{
  "num_hidden_layers": 8,
  "num_key_value_heads": 7,
  "norm": "rmsnorm",
  "rope_theta": 1000000.0,
  "bias": "none",
  "tie_word_embeddings": true,
  "init_std_o": 0.00384,
  "optimizer": "soap_variant",
  "beta2": 0.99,
  "lr_head": 0.0134,
  "schedule": "wsd",
  "decay_shape": "linear",
  "doc_mask": false,
  "dataset": "wikipedia_en"
}
Each number is 200 + 30 x the weight over its row's rms, rounded and kept within 0 to 999. Layers, rows and columns count from 0. The size before them is the row's rms in percent of the matrix's.

# layer 2 attention value, 448x448, rms 0.114, rows 218-232, columns 336-447
090,216,192,236,184,199,226,202,180,186,203,241,233,189,212,210,210,192,241,169,158,178,186,201,230,218,244,206,209,211,210,248,209,230,267,231,201,160,228,155,165,189,197,184,262,210,252,153,259,197,172,202,179,213,198,263,212,179,200,202,197,224,213,220,189,205,206,199,197,200,216,191,191,177,180,175,187,194,199,199,149,201,174,195,135,191,130,192,228,260,242,201,212,171,184,216,188,181,201,153,188,181,167,189,170,172,197,204,232,175,167,217,216
088,243,194,231,137,185,199,218,189,266,241,186,139,279,251,217,219,141,224,173,223,168,168,201,179,178,153,221,195,210,285,155,239,183,164,190,148,166,174,187,218,112,242,242,179,247,148,220,212,172,261,175,170,213,190,251,186,203,155,167,188,224,152,252,199,213,193,197,144,228,211,165,171,150,191,187,199,216,270,221,199,255,202,178,276,190,178,168,203,168,196,136,180,205,219,188,194,210,191,204,226,211,170,238,221,254,216,192,206,140,194,213,172
089,238,198,237,196,215,222,200,150,131,180,195,208,171,237,228,225,194,163,229,202,189,200,214,226,186,221,191,194,210,216,189,224,186,205,217,183,199,154,164,120,183,229,204,137,270,235,222,183,193,194,277,206,247,250,200,185,157,212,216,197,175,199,228,159,253,160,215,181,196,159,216,228,231,178,170,180,190,211,187,225,159,259,238,247,231,240,253,168,243,219,208,214,177,167,225,210,176,184,220,139,160,230,197,129,222,173,236,224,184,144,263,272
087,211,183,182,184,180,200,174,136,190,166,243,231,192,240,196,185,157,191,227,210,268,212,210,186,216,234,236,216,229,220,180,193,190,201,121,181,156,203,175,219,148,223,223,199,204,165,170,213,242,173,232,220,235,226,209,204,141,218,215,179,178,224,141,178,182,197,197,153,152,203,238,227,244,275,245,204,196,250,224,189,186,259,199,220,224,156,210,221,186,151,212,213,189,191,181,173,158,251,213,211,178,229,222,182,202,213,148,156,176,195,223,205
091,166,153,198,242,162,195,212,212,229,240,139,234,241,222,243,271,231,228,195,154,200,160,156,265,208,163,214,191,195,182,206,191,189,252,242,190,215,194,181,175,235,184,162,172,196,191,189,165,243,206,177,162,203,243,196,226,205,174,192,213,221,214,181,220,249,221,166,213,170,190,258,198,165,209,243,180,166,231,208,217,268,183,202,200,135,158,209,191,202,240,179,211,200,199,190,203,217,211,208,239,200,176,213,239,154,184,233,171,185,202,157,200
092,181,203,257,210,257,199,214,246,239,160,234,209,163,154,218,198,193,250,235,146,150,178,192,203,225,243,200,166,236,209,179,169,187,205,205,187,177,204,186,212,155,195,197,176,223,205,191,169,233,244,214,254,240,128,214,229,171,133,176,244,209,189,237,215,194,235,208,193,228,194,231,161,238,223,171,242,164,212,171,238,215,214,227,205,216,202,162,209,215,238,235,166,223,151,191,133,195,202,219,254,179,198,244,210,181,222,153,172,192,189,208,198
095,229,218,198,191,177,206,175,194,222,135,215,227,238,168,226,203,211,196,194,153,193,170,211,167,184,184,231,237,180,173,223,187,200,231,180,172,178,141,138,139,150,138,202,215,196,170,172,198,221,233,161,200,219,207,174,165,174,223,166,169,172,191,227,176,239,168,210,234,213,142,181,200,169,192,204,189,181,184,147,226,190,221,175,211,211,211,251,227,155,248,167,173,242,201,200,158,174,162,200,176,202,161,110,220,232,162,230,200,182,188,225,156
085,139,172,175,216,216,196,224,177,210,173,212,217,148,198,222,153,190,224,232,192,206,218,161,268,203,145,210,210,243,166,212,195,167,187,177,160,204,197,170,228,250,166,243,175,200,227,185,209,205,167,186,208,194,200,195,153,240,241,246,187,190,215,181,222,233,189,210,161,187,233,217,182,226,186,194,172,202,201,278,226,196,245,174,193,179,117,201,209,210,225,197,217,182,231,190,183,225,195,255,227,228,202,197,127,219,190,170,199,138,221,176,150
097,184,233,174,211,181,188,208,209,194,193,191,134,205,195,187,194,202,205,231,227,243,166,136,249,178,204,218,175,243,193,215,197,158,166,240,129,226,209,201,195,186,170,191,156,237,211,205,207,227,177,221,203,245,207,223,248,231,181,205,192,137,235,192,200,227,239,230,180,185,183,172,210,231,218,172,154,236,184,188,229,178,216,165,258,193,278,196,179,178,201,165,197,189,227,200,177,164,172,170,178,216,241,204,182,237,231,237,144,204,219,220,194
093,204,187,189,167,166,185,141,194,266,220,168,187,171,214,165,278,200,224,200,220,191,201,204,173,166,178,249,189,175,220,172,200,221,225,211,219,195,198,208,211,208,196,204,181,228,212,237,175,266,225,190,189,243,246,172,204,201,177,192,166,137,162,197,202,196,257,167,247,170,181,269,191,209,178,207,144,189,216,147,225,228,182,183,174,192,165,193,188,256,208,218,245,193,234,186,173,193,214,233,190,194,185,200,131,178,180,184,257,202,138,160,215
089,191,207,192,163,218,258,222,225,175,252,194,179,160,217,209,229,215,182,226,202,179,190,250,224,241,150,252,170,228,186,212,228,165,263,223,220,170,225,239,183,198,225,165,284,230,183,202,229,199,228,200,230,172,211,253,196,190,243,199,216,191,177,197,181,174,192,188,209,200,202,274,178,189,142,252,210,201,204,220,191,230,200,197,162,217,233,218,188,198,188,120,214,277,221,198,170,215,193,184,195,235,174,198,177,186,209,215,150,159,244,152,171
094,232,182,213,192,229,152,201,210,212,165,247,216,166,177,201,171,154,176,195,235,218,166,152,189,220,179,173,219,227,137,160,238,183,181,203,209,203,218,188,210,172,187,146,149,232,159,208,212,236,187,198,217,212,175,177,201,192,201,163,211,223,218,192,125,236,196,204,168,152,173,201,236,204,135,225,194,207,168,204,221,139,188,251,154,166,199,239,155,197,192,215,192,233,158,202,182,240,204,208,217,177,223,200,248,207,156,180,191,259,163,266,187
094,238,210,214,148,221,196,191,172,231,168,192,206,156,162,216,167,154,275,183,169,164,139,210,165,238,179,189,202,170,246,157,221,248,131,181,275,212,180,176,194,209,210,193,214,195,200,215,218,209,196,231,231,206,177,182,166,174,197,234,172,197,165,198,249,166,255,194,103,157,233,157,206,165,185,227,215,214,141,268,215,171,186,212,144,187,229,235,212,155,190,223,195,225,185,201,253,208,243,177,162,201,191,241,191,228,228,193,230,238,196,161,204
092,210,194,190,251,267,201,175,157,219,162,153,235,174,160,217,189,177,216,205,231,192,224,182,200,142,167,215,191,179,189,197,176,184,286,213,158,184,251,171,238,203,214,187,183,230,193,181,210,220,212,225,165,200,198,194,191,148,181,225,230,201,224,243,206,152,211,184,154,203,221,232,153,253,173,246,185,199,214,230,183,171,222,180,195,228,260,142,178,174,195,238,249,187,161,184,226,195,170,168,225,196,146,214,202,185,202,145,224,131,180,235,189
089,184,207,221,194,264,220,163,243,212,247,208,169,235,181,195,213,200,233,155,157,199,154,170,160,255,208,201,168,184,229,199,193,218,193,183,192,170,210,210,184,244,198,202,219,120,220,242,178,173,159,154,199,183,270,205,192,252,169,179,221,194,141,216,191,185,205,187,197,159,272,192,210,231,168,202,216,202,239,175,214,215,188,217,216,202,215,167,148,194,232,208,198,189,225,290,238,216,234,133,208,168,104,166,231,176,174,218,177,129,197,226,232
# layer 2 attention output (transposed), 448x448, rms 0.103, rows 218-231, columns 336-447
083,249,227,137,221,205,209,192,189,263,183,160,184,204,211,178,180,234,164,202,244,142,193,180,170,190,184,197,230,204,181,214,204,199,159,226,205,194,204,198,201,206,207,241,204,180,209,253,177,186,212,192,237,160,180,213,188,205,189,198,185,177,259,216,219,229,229,198,208,229,203,226,200,196,238,161,254,203,154,214,169,125,194,173,201,202,262,191,168,194,151,168,233,182,217,221,210,199,199,215,185,237,199,173,213,261,193,194,202,243,181,214,183
085,167,209,168,237,201,192,192,218,112,183,180,175,198,222,203,215,208,176,210,227,251,213,133,209,149,186,224,240,201,170,209,213,190,191,247,215,211,215,177,239,205,187,204,255,214,172,173,215,241,179,234,205,201,147,183,236,223,237,256,263,237,199,101,179,188,191,166,242,166,195,199,266,221,136,219,193,258,235,161,213,188,201,265,131,161,198,175,203,176,213,236,167,132,176,217,193,168,230,172,198,179,212,205,203,143,211,208,217,189,186,171,226
084,212,189,235,182,188,214,237,238,242,224,181,163,203,226,170,99,228,208,153,265,255,186,158,181,191,178,188,230,236,213,195,158,239,193,238,211,222,202,222,223,201,191,184,228,206,160,189,192,218,216,187,186,198,206,245,164,191,159,183,208,242,204,173,222,191,257,192,206,216,250,156,183,191,186,208,198,213,215,179,178,195,174,178,199,213,161,233,215,180,220,149,187,260,225,134,172,197,176,165,182,234,194,182,211,160,230,187,196,224,190,197,211
081,194,230,168,194,208,181,231,189,181,193,180,219,198,200,230,213,248,241,173,247,206,193,169,197,236,157,229,199,190,177,225,187,241,193,279,181,174,186,221,180,258,195,185,191,176,186,191,198,218,239,225,201,228,193,227,205,276,170,248,207,203,178,198,205,209,198,191,233,220,218,158,155,132,185,154,201,251,172,183,191,164,221,169,151,178,200,183,152,228,205,214,132,176,120,254,201,171,184,195,176,240,221,185,164,178,166,240,261,211,159,203,232
093,207,172,180,175,206,181,182,246,142,226,188,221,201,146,222,176,217,162,247,202,152,215,223,182,215,210,241,174,190,216,112,162,171,229,183,247,190,182,166,218,152,200,212,234,221,169,169,236,222,200,193,211,161,212,224,209,209,214,174,206,197,190,218,162,165,199,187,250,209,183,168,205,209,213,185,230,160,213,176,212,156,172,159,190,200,204,205,171,219,251,210,120,202,173,208,184,238,238,217,242,159,143,159,142,215,221,225,178,211,185,179,178
087,199,223,154,193,164,202,219,193,237,206,187,196,220,187,232,212,213,208,165,238,215,197,206,229,200,221,213,231,193,192,213,184,256,220,168,197,245,202,223,169,236,190,190,260,204,225,172,190,252,186,234,112,229,241,230,176,238,240,230,132,191,217,216,189,231,158,243,161,175,217,173,163,184,242,195,229,246,191,246,177,171,248,152,246,211,224,215,205,223,126,216,195,217,225,280,232,171,148,173,196,191,200,179,281,192,191,208,225,206,161,252,156
093,212,222,209,170,243,248,182,291,196,223,206,208,206,262,207,213,162,231,207,193,239,175,205,164,189,215,130,224,194,169,154,166,207,165,209,192,209,214,181,204,180,210,151,222,245,159,216,191,177,192,207,185,173,191,190,171,252,207,238,218,157,166,192,204,223,177,153,226,190,204,149,162,143,222,204,185,198,223,204,186,209,171,204,195,219,176,172,197,211,216,221,175,177,230,208,208,279,230,154,200,229,187,231,201,222,212,129,191,206,223,183,182
079,201,237,193,160,243,212,205,176,211,177,197,160,211,156,151,226,220,155,205,211,162,165,210,183,214,220,175,208,179,209,192,103,192,203,252,179,150,192,200,183,223,284,165,161,207,187,217,184,154,217,208,202,189,190,250,193,158,153,157,187,215,177,188,204,158,230,212,230,208,223,175,196,231,164,224,254,213,141,192,214,185,144,192,190,206,235,236,177,221,249,215,153,219,161,198,175,180,223,175,162,188,220,203,191,179,216,229,188,184,218,213,203
092,219,164,197,204,181,210,210,228,159,233,204,220,214,179,147,191,215,200,136,187,165,192,211,171,200,210,198,248,176,226,223,174,235,232,202,240,187,184,226,197,213,200,225,214,147,201,195,204,166,265,171,188,195,184,161,144,183,196,176,159,195,197,196,184,161,213,205,258,149,207,209,230,232,193,245,187,216,165,213,179,186,203,219,168,192,140,254,227,190,167,207,196,193,223,212,191,219,187,198,214,205,242,210,219,162,212,181,284,192,159,190,160
088,258,182,191,209,211,190,236,175,111,181,184,251,170,226,238,140,184,154,216,130,220,225,237,195,187,214,155,194,195,199,184,184,198,177,191,206,212,221,150,157,237,212,171,160,184,210,178,221,196,190,206,227,179,201,224,203,144,224,232,214,163,200,257,163,168,169,235,195,254,209,205,233,169,180,205,219,200,163,256,166,175,220,174,225,157,193,228,216,219,162,204,134,229,171,231,225,186,226,221,146,211,235,179,208,196,179,185,165,163,198,153,198
081,206,226,250,194,176,164,204,188,186,186,212,199,260,234,187,209,134,219,172,238,192,249,179,206,160,226,194,200,145,238,189,216,180,153,193,194,211,193,219,176,212,178,237,180,203,237,217,162,213,126,183,174,170,187,171,215,155,153,193,175,197,191,249,195,198,227,199,219,223,232,167,179,212,211,166,155,190,216,226,183,163,228,210,181,163,227,214,225,221,202,245,232,243,180,234,213,160,199,272,197,211,215,154,220,179,178,137,206,226,190,233,184
089,216,221,185,137,220,229,164,214,137,230,161,185,195,156,190,189,271,183,134,172,230,239,254,221,161,194,279,216,143,177,211,226,206,176,200,154,211,172,203,161,197,252,207,209,166,210,168,192,192,211,179,184,200,235,182,179,205,189,226,217,209,188,183,224,213,208,199,229,191,190,198,181,211,254,249,172,206,204,230,170,235,216,199,245,177,193,179,247,182,204,152,195,162,225,217,221,148,140,180,178,194,156,173,222,146,241,125,187,187,171,223,208
085,160,232,179,204,158,150,199,193,177,221,184,138,244,228,181,229,219,147,173,215,174,241,175,214,167,219,267,223,190,181,144,181,178,277,164,225,179,189,177,150,173,208,180,203,189,180,210,169,254,174,157,212,208,176,185,207,197,180,216,171,252,270,198,189,199,182,215,162,221,193,234,208,224,227,217,196,152,213,95,196,281,188,282,179,223,179,228,221,254,144,223,229,180,131,179,184,138,204,151,211,229,227,177,233,226,190,222,169,163,192,202,164
088,202,196,239,189,194,244,218,188,183,186,240,213,221,245,136,254,237,212,186,229,204,141,237,208,201,196,210,220,191,240,184,198,214,191,169,207,203,207,231,180,187,241,286,216,184,213,223,205,219,202,187,208,248,170,188,151,248,210,207,245,173,167,249,204,213,222,212,209,190,204,206,256,152,275,149,209,188,184,214,186,197,171,217,203,203,173,215,179,182,211,212,205,212,228,261,224,136,262,146,155,221,284,198,215,194,186,222,211,237,203,203,203